python train.py --n_layer=16 --d_model=192 --n_head=3 --n_kv_head=1 --head_dim=64 --d_mlp=512 --vocab_size=1204 --activation="swiglu" --norm="rmsnorm" --norm_place="pre" --norm_eps=1e-06 --positions="rope" --rope_base=10000.0 --rope_fraction=1.0 --qk_norm=false --attn_scale=0.125 --bias="qkv" --tie_embeddings=true --parallel_block=false --init="normal" --init_std_qkv=0.0324 --init_std_o=0.0324 --init_std_up=0.0324 --init_std_down=0.0 --optimizer="adamw" --lr=0.0029 --lr_mult_up=1.0 --beta1=0.9 --beta2=0.99 --lr_head=0.0104 --grad_clip=0.5 --warmup_steps=244 --schedule="wsd" --decay_fraction=0.812 --decay_shape="linear" --final_lr_fraction=0.0 --batch_tokens=131072 --seq_len=1024 --doc_mask=false --train_tokens=439800000 --steps=3356 --dataset="wikipedia_en"
Each number is 128 + 24 x the weight over its row's rms, rounded and kept within 0 to 255. Layers, rows and columns count from 0. The size above them is the row's rms in percent of the matrix's.

# layer 5 attention output, 192x192, rms 0.0713, rows 0-71, columns 96-191
size [ 86 106  88 120  84 106 109 106 112  96  92  83 129 108  91  94  82  87  97 106  81 105  93 112 133  91  94 101 115  88  84  88 107 137  99  99  94  97  88 100 101  86 100 118  97  87 144  91 107  80 106 101 108 109 102  89  99  95 118  95 105 101 111  78  65  96  97 114 113  91  98  89]
[[148 130 113 144 109 163 174  95 156 114 161 144  92 167  72 118 120 136 145 141  89 115 127 116 137 133  99 131  72 144 167 140 129 110 101 103  79  82  92 157 124 129 113 125 167 101 126  91 115 139 162 136 146 111 102 125 114 118 163 128 116  97 139 142 112 159 137 110 121 117 157  99 103 137 138 137 116 127 102 150 125 161 166 150 136 140 113 122 158 117 150 151  81 135 130 153]
 [ 71 115  96 116 153 177 131  78 121  91 147 135 139  86 106 179 106 122 147 109  90 170 148  98 144 146 133 125 138 172 129 142  69 128  97 140  67 130 100 183 121 151 138 130 151 103 137 120 118 149 154 133 116 107 117 108 156 131 133 136 136 116  98 173  83 120 138 141 152 170 148 115 136 129 149 122 155 120  87 182 145 132 104 102 137 140 123 107 119 140 132 142 134 167 134 114]
 [159  26 130 117 145 153 128 126 178 144 107 118 100 104 119 156 106 118  75 106 126  69 172 129 120 134 123 161 153 131 138 133  99 110  96 143 100 136 135 131 123 133 143 116  83 133 129 138 128 121 157 118 109 118 137 126 158 132 140 143 116 123 104 130 145  79 117 128 153 164 123 106 117 151 128 160 166 108 140 149 124 168 112 136  99  61 129 158 145 120 152 140 169 144 152 107]
 [124 156 145 187 124 122 150 109  99 105 120 132 141  74 155 107 111  79 129 122  89 131  91 129 128 154  81  83 125 105 136 110  82 133 123 155 140 119 155 123 182 103 115  80 168 122 130 120 143 114 103 127 103  84 157 129 112 107  90 159 157 117 100 121 128 115 121 168 149 114 128 146 115 119  93 122  86 105  96 114 123 117 123 160  90 149 117 134 123 177 124 120 115 113 134 133]
 [149 137 108 125 119 139 136 100 127  94 201 132 105  96 152 185 110 147 200 161 150 142 189 129 122 103 154 160 132 194  83 126 117 128 129 126 112 118  89 124 127 135 100 160 120 141 131 110 124 142 128 103 135 130 106 148 110 130 148  83 114 111 122 110 137 140 106 121 102 168 143  81 113  95 154 122 136 116 132 139 132 104 137 131 131 144 160  94 107 119 121 179 104 147 108 137]
 [138 122 146 141 125 119  98 125 139 143  89 166  78 136  87 136 125  92  46 139  93 159 144  87 131 118 100 111 116 145 135 142 128  93 117 164 114  98 130 137 139 138 158 142 144  91 103 185 105 114 124 120 150  92 111 131 175 124 145 124 167 117  88 111 156 108 147 106 140 140 133 136 139 172 120 174 108 151 142 150 137 119 119 156 107 122 147 138 146 107 139 146 131 184 105 105]
 [137 129 108 121 119 133 116 144 197 145 159 118  96 144  85  92 141 101 118 167 168 136 163 116 165 114 143 103 132 156 162 170 117 133 130 141  68 135 134 156 132 133 120 153 141 123 120 159 100 117 121 133  88 127 143 126 144 123 129 121 116 116 124 104 182 121  97 118 107  98 149  89 163 154 158 153 117 171 108  90 138  94 109 150 155 127 161 138 140 126 144  96 155 167 141 167]
 [135 100 175 214 165 130 134 109 141 165 127 112 161  76 125 142 140 156 146 133 144 132 123 120 131  94  80  98  90 117 122 144 112 147 115 112 157  97 115 120 134 117 137  96 107 143 151 134 149 163 103 151  86 130 115 132 137 108 104 154 138 142 143 127 117 108 172 170 171 157 116 112 142 162 144  98 116  65 102 149 129 146 150 137 110 148 143 136 121 121  88 122  87  94 156 153]
 [115 136 132 144 127 127  74 189 134 138 135 123 170 115 171 108 167 153  91 189 153 134  83 103 107 136 100 113 119 119 136 134 180 126 148 112 126 124 167 103 134 104 112  97 145 145 160 155 108  96 121 132  88 152 119  82 113 112 113 138 146 145 168 119 136  84 172 126 109 107 137 195 130 146 134 142 103 144 149 124 161 120 158 144 142 127 139 123  82 158 109 134 123 110 118 117]
 [116 134  70  94 132 190 120 133  94 150 115 134 125  95 112 127 122 155 167 128 115 109 132 134 132 123 151 163 122  87 153 126  98 148 142 127 144 129  96 117 129 123 144 116  94  95 124 114 128 131  90 145 102 133  96 134 107 124 115 167 110 122 143 119 107 138 118 121 143 147 123 154  95  94 135 114 160  99 137 133 115 146 139 104 113 124 114 107 106 163 152 156 112  92 132 107]
 [108 173 152 145  83  84 151 138 112 109 123 144 145 130 162 124 110 133 157 138 118 130 112 129 121 114 107 123 113 138 114  97 156 156 146  98 154 111 141  88 120 134  91 167 114 133  96 118 127  87 113 132 181 126  95 133  96 110 120 139 117 131 123  80 118 169 137 138  99 135 141 131  89 101 113 148 143 123  99 102 103 113 112 127 137 122 105  98 131 107 102  95  90 109 104 123]
 [152  99 170 151 125  74 177 107 107 136 127 128 117 114 108 110 127 101 149 151 123 145  77 150 138  83 136 155 146 110 122 196 125 147  77 100 161 117 115 170 114 155  66 145 128 136 104 152 128 126  91 147  95 129 122 144 126 174  84 122 158 150 160 137 126 125 151 155 151 151 121 100 112 134 149 149 119 105 133 107 155 127 130 142 115 117 164 134 127 111 143 160 130 145 166 170]
 [126 111 163  95 120 129 136 170 133 172 140 131 148 166 132 107 113 180 139 142 145 173 111 139  91 106 177  98 126 121 122 156 110 100 126 140 128  84 127 133 116 100 113 109 113 160 138 136 125 175 133 141 112 154 119 174 121 119 139 108  99 140 166 195 150 115 165 141 125 115 149 151 142 135 126 145 127 150 149 113 163 132 159 148 121 188 110 153 136  92 152 101 138 137 134 181]
 [ 98 120 117 129 121 152 102  60  98 106 191 122 130 110 115 147 182 159 159 129 163 171 105 134 130 136 123 146 154 125  95 144 180 127 108 104 106 105  82 147 151 135 124  87 157 140  91 120 138 132 108 140 123 117 103 131 108 140 133 117 143 104 156 117 142 120 153 144 114 141 127 102 115 131 158 112 130 105  91 135 160 125 137 131 151 138 106 115 135 119 102 135 155 118 104 151]
 [139 103 116 141 199 160 186 121 106 155 100 103  99 124 124 133 119 113 133 102 142 158 148 159 170 143 125 111 120 143 146 115 113 155 134 130 143 103 122 165 176 156 112 106 109 100 200 133 142 146 172 126 116 138 115 122 148  87 119 156 106 127 137 108 130 136 174 146 151 122 129 120 167 129 107 114 122 132 128 136 145 149 100 121 116 120 128 158 162 114 117 114  96 113 125 116]
 [109 152 108 150 146 139 104 132 121 128 114 150 185 154  82 119 161 172  95 148 208 116  75 131 110 164 111  84 109 108 117 161  96 151 114 116  71 125 124 124  96  98 112 147 165 122 113 138 161  85 125 144 103 148 101 107 143 144 118 130 138 139 148  91 123 123 115 137 135 114  92 122 132 145 173 121 139 129 127 150 129 139 168 165 177 158 125 152 143 151 145 141 111 126 137 164]
 [ 94 142 134 137  85 150 156 132 166 113 113 140 148 208 127 146 101 159 109 110  79 147  76 148 140 128 156 117 131  69 128 124 157 135 158 105 127 154 142  97  78 129 148 145 139 112 159 123  97 109 145 130 110 172 102 128 123 173 152 136  85 118 149 129 120 127  98 120 131 125 107 123 132 103 125 140 163 151  99  91  97 121 155 102 115 133 147 161 147 107 106  92 132  99 103 133]
 [111  89 173 137 156 130  81 108 184 159 143 155 108  93 192 149 126 152 145 125  85 115 149 154  95  95 120 157 127 107 161  85  87 125 139 140 136 126 127 140 147 106 114 116 109 100 146 115  84 119 149 134 105 151 175 106 137 134  94 128 138 120 137 133  86 104 137 157 118 108 127 112 175 173 142 133  85  86 104 147 127 165 169 128  81 136 119 147 122 124 133 126 149 109 149  94]
 [120 119 125 120 229 157 165 160 106 174  96 108  92  93 130 120 138 156 151 127 183 126 166 103 125 121 134 123  87 161 160 113 113 137  97 140 115  99 137 101 168 118 135 114  71 145  98 115 133 140 118 133  75 111 128 118 100  89 162 138 143 141 157 122 141  97 113 159 158 178 157 168 126 159 156 129 135  95  95 167 142 151 152 156 152 119 105 146 113  96 148 120 118 117 152 133]
 [ 98  79 147 203 160 121 167 158 157 129 112 131  78 103 101 166 131 144 120 103 125 143 132 151  87 200 129 142 133 119 118 115 165 137 119 118 122  96 133 144 147 175 123 165 112 141 145 152 114 114 152 116 103 142 122 120 186 107 148 153 150 141  98  90 169 103 125 176 149 133 169 146 147 120 119 161 147 108 154 137 136 124 125 136 140 102 163 128 132 139 106 143 105 139 132 132]
 [121  76 188 141 145 170 127 132 154 189 124 110 128  89 194 107 109 161  96 117  99 118 124 125 148 157 101 120 107 145 134 100 118 111  97 147 131  87 154 136 182 110 134 101 137  91 162 145 100 136 153 101  93  86 127 131 142 106 145 120 141 131 106 147 164  91 160 120 161 150 142 110 171 163 127 106 171 102 137 146 132 125 155 117 118 169 141 126 144 117 123 123 138 138 139 126]
 [139 147 130  93 151 109 171 169 115 130 122 163 150 104 151  94 153 109 108 132 137 107 158 121  65 131 110 156 181 120  88 186 121 134  94 122 135 126 113 137  83 151 147 122  36 127 144  99 141 151 143 151 138 152 116 161 166 144  91 108 100 118 130 124 117 129 148 114 161 112 166 138 128 122 146 116 162 113 174 122 125 149  85 112 100 103 137 157 115 116 130 149 135 142 144 134]
 [131 119 178 161 150 135 134 122 167 172  93 167 114 131 147 134 115 134 100 167 153  71 116  71 120 147  62 102  79 158 140 100  98 130 144  91 124  80 150 157 121 139  91 151 148 108 166  98 130 123 134  97 134 119 134 115 124 126 141 136 144 120 122 103 137 108 131 165 156 122 111 124 135 120 123 124 103 116 108 148 102 139 124 139 124 161 141 147  88 160 117 108  71 139 157 100]
 [121 126 139 168 119 117 168 103 126  54 199 119 111 163 104 184 118 155 161 118 118 151  91 148 125 102 147 124 162  95 138 143 165 181 140 101 102 136 122  94 121 115 108 139 118 116 152 142 142 162 123 146  95 135 149 109 131 149 142 140 124 122 144 124 150 125 134 175 120  92 167 106 133 109 155 137 107 137  99 159 132 141 160 113 126 142 110 184 134 108  93 121 154 111 139 150]
 [ 96 162 100 121 117 120 110 109 158 125 130 115 148 127 138 133 100  52 117 109  94 106 126 137 149 148 108 121 144 120 100 141 102 126 150  85 175 161 146 121 115 148 156 147 127 120 134  95 113 127 133 104 169 156 134 125 181 120 111  85  80 108 121 127  79 187 105 132 149 125 100  78 152 138 121 101 129  90 126 104 114  69 103 110 105 139 108 136 157 111 141  92 116 104 123 169]
 [120 111 105 154 109 160 105 138 153 116 196  71 112 116 136 149 116 120 106 133 142 172 105  98 140 161 115 163 109 138 116 114 165 151 141 134 123 164 143 112 119 131 156 144 170 112 125 122 104  75  96 146 130 110 117  79 116 134 127 105 106 128 151 111 149  92  95 121  77 131  85 105 139 115 188  90 135 149 135 143 103 116 135 105 155 138 108 117 112 117 129 149 146 113 102 145]
 [152 123 206  96 121 136 116  92  80 115 125 115 154 136 117 153 150 148 109 108 128  75 131 133  92  74 175 176 166 122 126 155 121 108 113 133 162 143 118 157 128 134 150 110 153 162 110 166 152 149 123 129 133  91 126 144 110 112 133 112  99 144 105 159 105 140 177  83  96 113  79 121 100 132 146  89 120 110 123 129 141 137 100 125 131  86 134 110 138 109 118 167 130 139 151 142]
 [137  98 121 144 127 161  99 113 126 109 123 132 147 114 175  97 160 115  79 177 137 149 157  90  93 118 136 125 111 107  98 145 139 123  92  90 117 103 116 144 135 141 130 151  79 133 159  92 122 114 135 146 148 119 118 121 119 112 132 121 126 102 100  97 132 130 112 162 157 165  78 101  89 123 118 117 169  74 118 115 164 105  95 161 133 127 174  94  68 124 101 139  72 119 120 148]
 [149  88 102 115 110 184 124  77 101 125 107 142 137 132 166 142 149 122 108 123 106 143 108  89 137 112  96 127 142 105 109 104 154 128 159 125  99  88 110 135 203 119 113 119 142 113  86  78 108 145 105 131  94 105 150 117  97 114 104 107 125 101  91 129 128 118 127 127 102 149 131 101 142 134 119 136 117 135 118 116 164 106 104 132 139 127  88 106 125 147 108 120 131 106  88 129]
 [123 141 133 135 115 122  98 151  93 153 111  90 167 123 121  95 142 135 119 102 175 162 114 151 131 130 147 111  89  95 131 125 142 147 120 150 132 140 122 138 143 108 143  87 156 145 148 144 192 132 116 149 110 125 141  56 147  85 123  81 153 158 146 130 132 105 121 110 134 114 128 158 148 134 131  77 150 119 153  78 157 120 121 137 127 149  99 143  86 172  86 109 123 111  79 146]
 [137 106 119 163 122 139 133 159 152 117 171 134 137 148  79 147 141 154 139 138 192 142  84 111 109 100 112 123  74 123 117 129 187 124 122 124 112 155 132  78  99 131 128 165 122 161 142 138 181 147  97 117 130 131 101 117 110 149 163 154 137 152 147 108 182 100 114 170 138 129 118 138 133 107 156 140  91 111 141 167 146 108 131 126 155 118 109 150 124 122 104 143  85 137 141 134]
 [128 137 172 119 130  81 140 125 105 158  75 111 154 162 133 112 121 151 110  82 107 111  95 127 100  96  91 128 136  89  78 138 171 125 124 114 126 108 116 106 132  90 119 100 111 126 148 137 125 123 148 147 123 158  68 107 135 117 143 126 124 148 109 114 149 130 160 171 132  97 115 117 122  89 129 135 123 130 151 135 142 116 137 135 112 146 114 142 135  95 115 111 114  90 111 156]
 [128 134  78 148 118 141  52 111 120 120 155 108 107 103 122 150 144  98 102 166 125 138 147  95 138 139 123 120 107 121 148 104 132 103 138 103 135 159 149 141 142 110 131  92 168 120 109 126  68 144 119 176 150  97 142  93 154  94 105 107 146 112 141 136  64 140 132 106 148 133  64 164 148 154 121  98 109 135 129 116 115 109  96 110 125 138 117  77 136 145 117 128 133 132 105 100]
 [110 125  71 127 130 136 146 162 156  98 155 153 146 192 124 115 126 138 124  95  78 156 117 145 181 159 133 152 135 133 148 102 148 129 135 162 126 177 131 102 113 177 161 141 106 122  91 111 105 106 169 118 186 127 139 147 137 150 159 122 104 115 144 145 121 158  89 129 131 104 109  97 117 116 124 173 152 170 125 117 128 145 126  90 128 104 124 146 178 138 133 135 136 145 114 115]
 [100 144 120 102 128 146 157 142 123 156  79 150 108 220  86 125 109 118 117  67  80 155  94  91 206 181 122  72 150  77 130 108 136 132 139 164 124 124 114 116 162 140 138 109 161 133 123 130 155 152 152 120 119 101 114 138 112 118 152 145 148 172 113 184 136 149 145 141 139 131 132 145 133 133  91 170 125 133 130 118 131 109 127 118 120 152 123  96 166 138 128 107 125 121 100 112]
 [147  90 145 177  91 156 144 124 101  74 126 148 186 142 125 159 108 117 147 117 105 145  90 119 123 132 202 115 102 103 124 112 147  98 106 168 129 121 139 101 148 103 117 118 158 152 118 164 159 114 107 141 115 108 110 131  89 116 120 174 195 109 141 148 142 124 141 151 116 152 127 174 122 100 125 141 147 158 115 136 121 112 132 141  99 157 142 113 149 141 159 113 157 125 116 130]
 [141 104  80  75 139 140 132 157 123 140 153 165 159 167 113 137 167 139 144 109 182 189 133 156 114 132 179 139 148 165  80 111 170  94 123 156  97 116 111 154 118 116  95 126 151 151 135 138 122 109 134 131 103 150 118 108 156 136 171 116 134 173 139 133 126 114 137  99 138 114 117 126 154 132 142 108 147 128 127 154 182 165 163 133 173 121 123 168 113 135 107 147 128 153 101 137]
 [178 145 149 107 148  97 107 125 108 161  99 150 136 121  83 114 136  80 125 108 132  99 124 144 130 138 139 133 154 133 124 142  61 150 114 104 187 125  77 158 157 141 120 104 163 125  91 152 127 123 118 163  91 123 129 145 149 104 117 139 165 146 106 168 115 140 155 117 174 138  98 126 100 156 106 140 129  93  97 134 116 134 152 136  97 112 128 106 128 128 136 136 140 157 141 106]
 [109 165  98  94  97 164  86 111  92  74 145 114 174 123 108 103 126 130 149 141 120 148 130 103 125 133 156 135 134 110 147 129 122 146 161 160 158 173 131  83 122 110 152 145 139 145 157 126 158 111 100 127 135 134 107 143  75 127 113 138 113 121 137  84  70 134  98 109  98 153 108 131 103 140 124 113 135 124 113  87 117 113 128  98 108 132 170  88 142 132 162 115 132  98 126 119]
 [110 114  99  74 117 170 164 223 165 110 158  73 110  87  87 107 111 133 113 168 169 145 195  88 133 153 140 118 134 156 120 125 173  86 115 178 112 147 155 156 138 154 168 138  92 106 118 121 133 111 129  99 111 106 128 114 110 136 114 137 143 100 126 124 129 111 111 122 117 163 130 149 128 128 120 114 104 146 135 126 121 138 110 148 152 146 158 139 127 120 164 110 170 134  96 123]
 [136 182  72  94 133 179 124 142 112 165  97 124 197 149 135 113 127 140  55 102 159 159 101 155 159 110 150 116 148  94 118 135  91  88 148 136 135 152 133 123 117 115 129 145 140 154 167 144 131 170 169 140 133 152 117 134  96 114 105 125 123 126 148 157  90 172 134  98 144 119 130 131 116 155 103 113 156 128 113 121 134 107 114 141 155 153 107 139 118 144 134 120  96 112 123 141]
 [126 143 127  83 125 104  73 122 152 125 118  91  88 114 103 121 122 119 134 168 147 106 162 133 119  90 108 141 125 166 105 124 114  91 135 137 125 150 130 139 113 108 119 130  79 168 130  80 161 161 148 111 165 175 139 167 152 176 132  73 134 132 159 174  97 127 132 118 121 115  96 130 135 170  89 104  97 140 158 131 115 123 131 137 118 103 118 163 123  72 107 146 132 139 136 146]
 [161 114 118 143 128  95 104  95 176 142 122 121  80 170 108  86 133 122 143 122 125  93 179 107 170 111 121 115 102 202 156  81 115 122 108 165 109 122 120 127 146 176 124 106 151 130  92 108 167 138 125 108 118 100 170 132 109 132 150 125 147 118 122 150 156 134 104 125  99 162 136  98 140 185 142 149 135 125 104 109 150 119  85 135 117 113 125 107 132 162 118 120 109 169 141 108]
 [148 109 100  87 154 183 145 136 120 152 118 100  91 168 142 109 112 171 125 106  99 149 170 139 147 111 144 134 150 135 179  96 116 148 126 163 117  94 128 109 193 132 126  97 100  91 128 108 108 144 121 132  77 123 152 165  71 108 154 150 100 134 112 113 188 128  96 133 128 156 163 111 138 174 111 118 125 130 136 106 165 176 103 120 125 119 136 150 152 107 105  84 124 116 144 124]
 [146 141 118 157 129  94 126 118 133  98 134 129  81  92  96 116  80  65 146 136 122 132 138 140 174 124 132 116 106 153 161 162 110 135 113 105 134 132 132 158 145 196 134 118 161 100 144 159 109  95  92 129 128  93 114 125 156 137 130 101 156 113 116  86 155 137 100 140 133  94 139 107 166 122 141 142 113 118 100 156 127 122 147 157 133 136 139 136 132 106 137 137 122 157 129 130]
 [128 103 144 146 111 100 102 136 135 116 177 120 142 114 114 132 132 111 146  92  93 144  85  90 185 148  96 116 158 144 129 104  89 134 109 148 147 123 134 127 143 141 133  81 149  88 144 141  96 137 119 140 117 106 133 154 141 139 116 143 175 151 149 140 135 108 142 118 116 111 111 143 133 125 133 153 142 124 109 126 150 134 124 114 120 137 131  90 150 129 108 104 139 169 127 115]
 [175 111  90 157 155 158 121  88  87 161 120 163 168 126 152 138 133 146 157 131 132 137 117 182 174  94 159 125  96 119 160 120 101 161  96 157 121 126 133  93 158 130 132 121 122 148 103 140 145 159 136 151  89 127 120 147  72  83 126 138 106 126 154 108 157 130 107 164 124 136 119 107 113 144 140 126 151  74 117 123 134 101 133 181 164 150  99 143 153 120 135  81 114 119 148 156]
 [106 145 185  72 132 110 120  65 137 160 111  82 158 114  90 133 133 126 123  78 144  98 103 150 127 117 126 112 161 142  80 169  83 138 114  94 128 145 112 159 118 148 106 112 169 133  89 132 139 123 160 126  95 146 108 113 107 110 146 134 121 152 144 161 129 147 157 115 124 120 129  97 147 154 120  76 156  85 142 103  88 141 122 116 156 140 120 133 123 134 124 127 138 115 142 109]
 [ 97 110 181  99  75 111 139 135 141 137  98 123  95 130 157 154  82 118 110 108  60  96 120 108 120 149 170 120 162 141 147 116 163 118 133 133  96 176 142  82 112 126 113 155 124 124 146 149 170 113 143 108 125 157 141 130 114 130 150 177 111 126 147 129 150 106 126  79  99 112 126 125 138  93 109 143 116 163 163 121  81 128 105 144  84 100 163 141 136 161 145 117 137 127 153  77]
 [114  81 150 153 129 101 166 126 125 114 169 138 126 173 104 111 159 116 166  97 170 176 117 143 155 174 116 134 155 163 104 134 180  97 119 119 107 136 137  85 137 114 163 116 141 153 148 135 165 159 136 139 129 171  90 103 139 129 144 130 119 145 137 149 125 125 173 135 110 144 142 139 148 135 116 112 113 166 171 134 165 115 135 144 145 163 120 127 122 137 116 117  89 141  97 165]
 [139  98 104 106 160 128  89 170  79 127 129 143 130  74 148 123 131 106 153 135 133 112 165 141 100 118 126 170 109 122 146 119 127 118 145 167 128 180 132 129 130 150 106 148 102 160 119  75 167 122 100 158 102 159 200 131  94 143 131 125 110 117 186  90 121 127  66 160  97 151 128 154 132 154 164 123 112 105 133 136 133 124 137 114 133 141 124 168 139 112 125 172 124 110 141  90]
 [119 133 119 139 128  99  95 125 143 151 125 143 161 114 103 104 136 152 127 128 148 146  65 173 157  78 133  97 100  72 105 138 145 159 166 122 165 154 136  85 120  89 135 120 109 111 125 134 119 147  80 124 109 115 120 137 145  94 128 134  54 184 112 148 156 131 109 130 141 116 108  97 126 151 125 105 140 120 112  95 125  98 166 117 126 138 121 147 148  80 131  98 123  92 122 193]
 [114 139 148 111 134  73 117 114 112 132 113 119 141 140  96  82 164  67 109  94 153 112 107 113 105 119  76 126 114 150  64 110 180 103 131 104 122 111 130 133 139 106 124  85 148 117 128 122 120 131 136 125 123 117 100 119 142 134 125  61 157 139 138 124 111 115 161 119 133  85 162 138 148 146 116 127 114 132 116  92 137 112 100 132 142 171 139 108 100 135  73 144 104 140 107 121]
 [113 107 184 138 106 146 127 134 144 166 120  93 109  23 124 142 117 166  99 130 134  88 154  75  98 161 108 160 103 127 164 106 125 101 119 129 109 150 126 157 127 155 155 119 146 130 112 108 124 125 120 139 133 114 156 118 115 154 126 126 167 116 132 124 124 108 122 112 121 174 138 123 137 152 117 118 131 110 146 179 101 117  83 128 108  87 147 117 101 183 101 150 131 146 156  79]
 [125 128 154 162 133 140  83 136 107 187  89 151 163 166  89 111 142 164  78  88 101 101 143 157 157 102 139 134  96  83 150 119 120 136  80 132 150 182 139 137 131 169 153 107 159 148 159 129 107 166 175 155 137 122 156 124  98 151 140 141 103 151 145 192 117 144 107 142 130 104 105 127 119 120  97 135 171 125 102  96 130 133 103 128 124 148 130 127 156 147 133 112  92 120 130 152]
 [150 144 143 149 156  76 124 130 119 167  78 143 127  94 168  99 142 120  97 116 137 167  97 144 127 118 143 110 134  75 118 124 159 165 127  97 167 119 150 105 173 117 100 114 117 150 114 136 170 153 135 134 136 141 148 161 125  96  81 137 156 146 146 104 117 132 114 176 140 109 128 164 167 148 129 123 135  94 116 146 131 118 114 143 111 142 101 162 133 131 114 106 148  94 167 134]
 [192 156 136 149 122 120 142 165 129 126 136 135 204 126 138  80 146 148 137 138 143  89  82 180 143 141 113 129 113 110 141 120  92 122 121 107 176 135 127 132 128 132 127 106 133 141  93 110 135 138 154 145  93 180 121 134 133 109 103 151 132 129 165 142 177 136 150 134  93  88 114 147 141 111 129 100 114 115 104  87  92 129 145 119 144  98 109 177 134 158 139 112 144 113 137 143]
 [160  77 182 144 104  94 106  97 103  78 139 116 131 172 151 146 167 142 124 100 122  85 107 176 124 111 118 150 157  98 102 140 141 109 144  94 176 134 106 140 124 122  97  99 146 124 109 128 132 128 145  98 101 141  97 140 139 149 152 151 126 135 130 151 129 103 171 104 122 111 131 112  89 110 125 159 123 135 111 130 139 127 167 105 111 118 151  93  85 157 127 132 121 138 130 112]
 [ 92 133 128 111 133 106 103 139 157 125 144 112 139 121 132 164 144 112  89 153 146 180  63 135 140 180 122 109 137 139  96 124  97 116 182 115 131 121 151 152 121 120 135 124 190 118 124 157 126  78 112 104 127 136 110  75 190 101 121 115 133 155 116 125 120  92 115 112 135  74  68 146 153 133 140 101  99 124 127 141 139 126 167 134 169 149  89 148 100 161 117 157 122 149  86 125]
 [142 126  97 133 121  86  90 128 149 191  93 147  85 126 152 128 146 124 114  77  83 132 142 153 190 116 144 143 168 153 123 117 136 149 163 168 118 168 104 115 137 155 120 154 132 125 147 157 122 168 161 138 113 113 158 138 158 145 147 122 147 199 116 148 160 123 100 118 131 107 154 144 167 161 117 178 153 129 149 163 148 153 133  97  93 144 111 152 149  89 148 141 143 133 112 104]
 [145  37 144 149  75 148  78 154 114 126 143  97 106 121 115 154 124 128  69 108 121 127 115 144 127 123 152 183 148  80 131 157 153 109 124 125 152 132 160 116 119 148 123 114 147 131  86 156 106 133 120 161  98 148 157  95 140 114 135 125 102 150 143 125 148  79 156 132 113 132  90 146 127 139 171 108  99 129 128 114 118 121 122 101 102 111 175 129 100 110 135 161 126  98 122 118]
 [127 150 109 111 120 133 127 133 124 114 127 111 118  89 139 170 155  99 111 159 185  89  94 142  56 127 105 100 149  99  79 177 130 122 158 124 117 140 117 145 183 138 121 114 146 107  94  86 157 119  94 124  85 118 158 103 151 138 106 136 161 140 122  93 141  86 116 132 124 135 148 128 139 152 151 102  90  96 128 160 146 119 123 154 153 100 127 159  72 152 114 165 134 120 133 130]
 [ 98 135 111  91 101 117  83 114 173 154 149 107 117 100 134 137  88 133 153 163 127  91 144  79 134  86 122 149 115 160 153 128 128 145 165 139 127 122 146  79  94 113 122 169 101 111 150 119 129 129  85 122 135 140 108 160 140 146 111  84 118 105  86  93 108 169 115 129  99 136 132  91 143 126 153 121 114 143 177 117 111 113 151 128 106 137 116 125 150  73 132 131 129 143 122 101]
 [103 168 113  96 140 115 116  96 130 110 107 117  80 143 122 155  73  99 187 131 143 143 145 134 188 160 135 146  80 143 138 101 137 117 147 141 147 162 169 109 149 103 116 141  98 116 153 100 156  96 147 127 160 119 158 101 142 131 128 128 109 120 120 155  93 152 129 112 139 129 142 113 128  88 114 106 153 132 134  93 100  75 166 121  96 121  93 116 171 144 137 147 118 135 103 150]
 [ 98 138 125 152 140 118 108 119 103 138 132 149 144 141 142 101 121 143 125 117 121 114 114 105 173  82 141 140 118 124 140 100 135 117 111 163 148 162 131 135 145 107 143 101 127 104  85  87 100 135 144 115 147  86 156 115  93 143 122 122 136 116 148 136 107 147 138 150 105 121 111 106 106 120 143 141 104 124 149 113 139 164 143 147 165 154 112 117 161 123 120 147 152 123 117  99]
 [123 147 148 132 156 155 160 146 146 184 103 101  99 103 138 124  56 115 115  97  70 124 111 121 134 193  85 146  86 113 181 104 110 127 152 108 131 138 166 113 126 104 143 102 129  84 166 102 103 112 123  93 147  89 112 133 154 134 119 126 106 110 101 120  91 138 144 144 131 164 124 138  98 145 107 146 190 136 121 142  86 119 144  95  85 119 115 123 142 159 121 128 110 133 129 112]
 [126  90 182 126 133 110  98 125  93 123 126 131 134 116 110 130 180 149 131 115 157 156 108  52 127  87 109 101 128 149  92 115 134 119 122  97 133 112 139  94 125 107 110 103 121 152 111 159 139 206 112 180  71 135 121 112 136  67 100 130 136 129 142 152 109 122 156 116 148 117  71 143 146 160 145 121  93 103 106 104 177 127 111 142 110 142 143 102 136 128 119 106 163 129 134 132]
 [ 81  96 197  89 159  92 105 173 137 129 119 117  94 166 119 119 113 111 173  93 116 102 148 111 135 153 127 167 141 153 135 166 121  74 119 136 120 141 152 136 123 152 145 125 118 124  77 121 115 105 129 108 123 123 151 123 151 150 146 138 132 137 133 169 109 112 158 121 132 109 160 113 120 121 123 148 149 154 134 143 144 159 163  87 116 116 142 130 133 136 164 172 165 138 132 123]
 [146  81 161 124  99  98 147 123  96  80 129 159 152 158  98 126 207 145 139 157 189  86 162 136 104 118 143 135 125 127  97 184 154 127 129 110 121 140  97 111  90 133 114 135 140 194 128 138 164 159 158 117 135 185 128 100 128 143 131 147 110 130 133 164 144  74 144 114  87 128 135  79 115  89 140 123 116 148 127 125 152 125 123 136 161  66 162 101 105 138 120 142 144 133 159 158]
 [ 67 126 135 111  95  84 170  69 176 110 144  92  63 143 113  98  93 105 147 107 138 151  88 142 113 152  72 107 159 173 107 136 146  95 144 106  81 112 132 166 134 132  88 116 121 114 139 103 138 122 114 107 144 103 119 152 154 109 128  85 136 126 121 141  77 115 166 125 104 100 160  95 153 132 113 138 129 152 118 141 134 142 119 126 171 153 100 117 101 132 102 136 127 164 108 144]
 [148 124 130  90 144 145 149 133 101  89 121 138 172 153 137 131 154 129 140 119 105  97 128  95  85 150 155  69 137 117 106 104 123 114 129 150 164 127 154 111 124 124 132 122 123 149 174 149 147 130 154  86 143 145 115 120 115 139 140 193 131 126 110 175 136 112 138 104 131 133 116 151 144  59 112 152 148 147 128 143 129 113 167 126 104 146 140 104 116 192 129 102 117 140 127 116]
 [124 139 115 140 137 118 101 169 134 112 119 143 133 121  78 158 104 107 148 183 103  80 117 110 119 106 144 159  93  86 136 124 130 147 149 176 160 167 139  96 127 122 106 162 142 120 162 194 157 140 125 109 107  85 147 138 105 135 145 135 143 149 140 112 114 168 105 150 114 113 105 144  84 102 119 141 136  99 104 178 108 117 154 139 115  91 147 130 178 118 149 159 105 129 165 132]]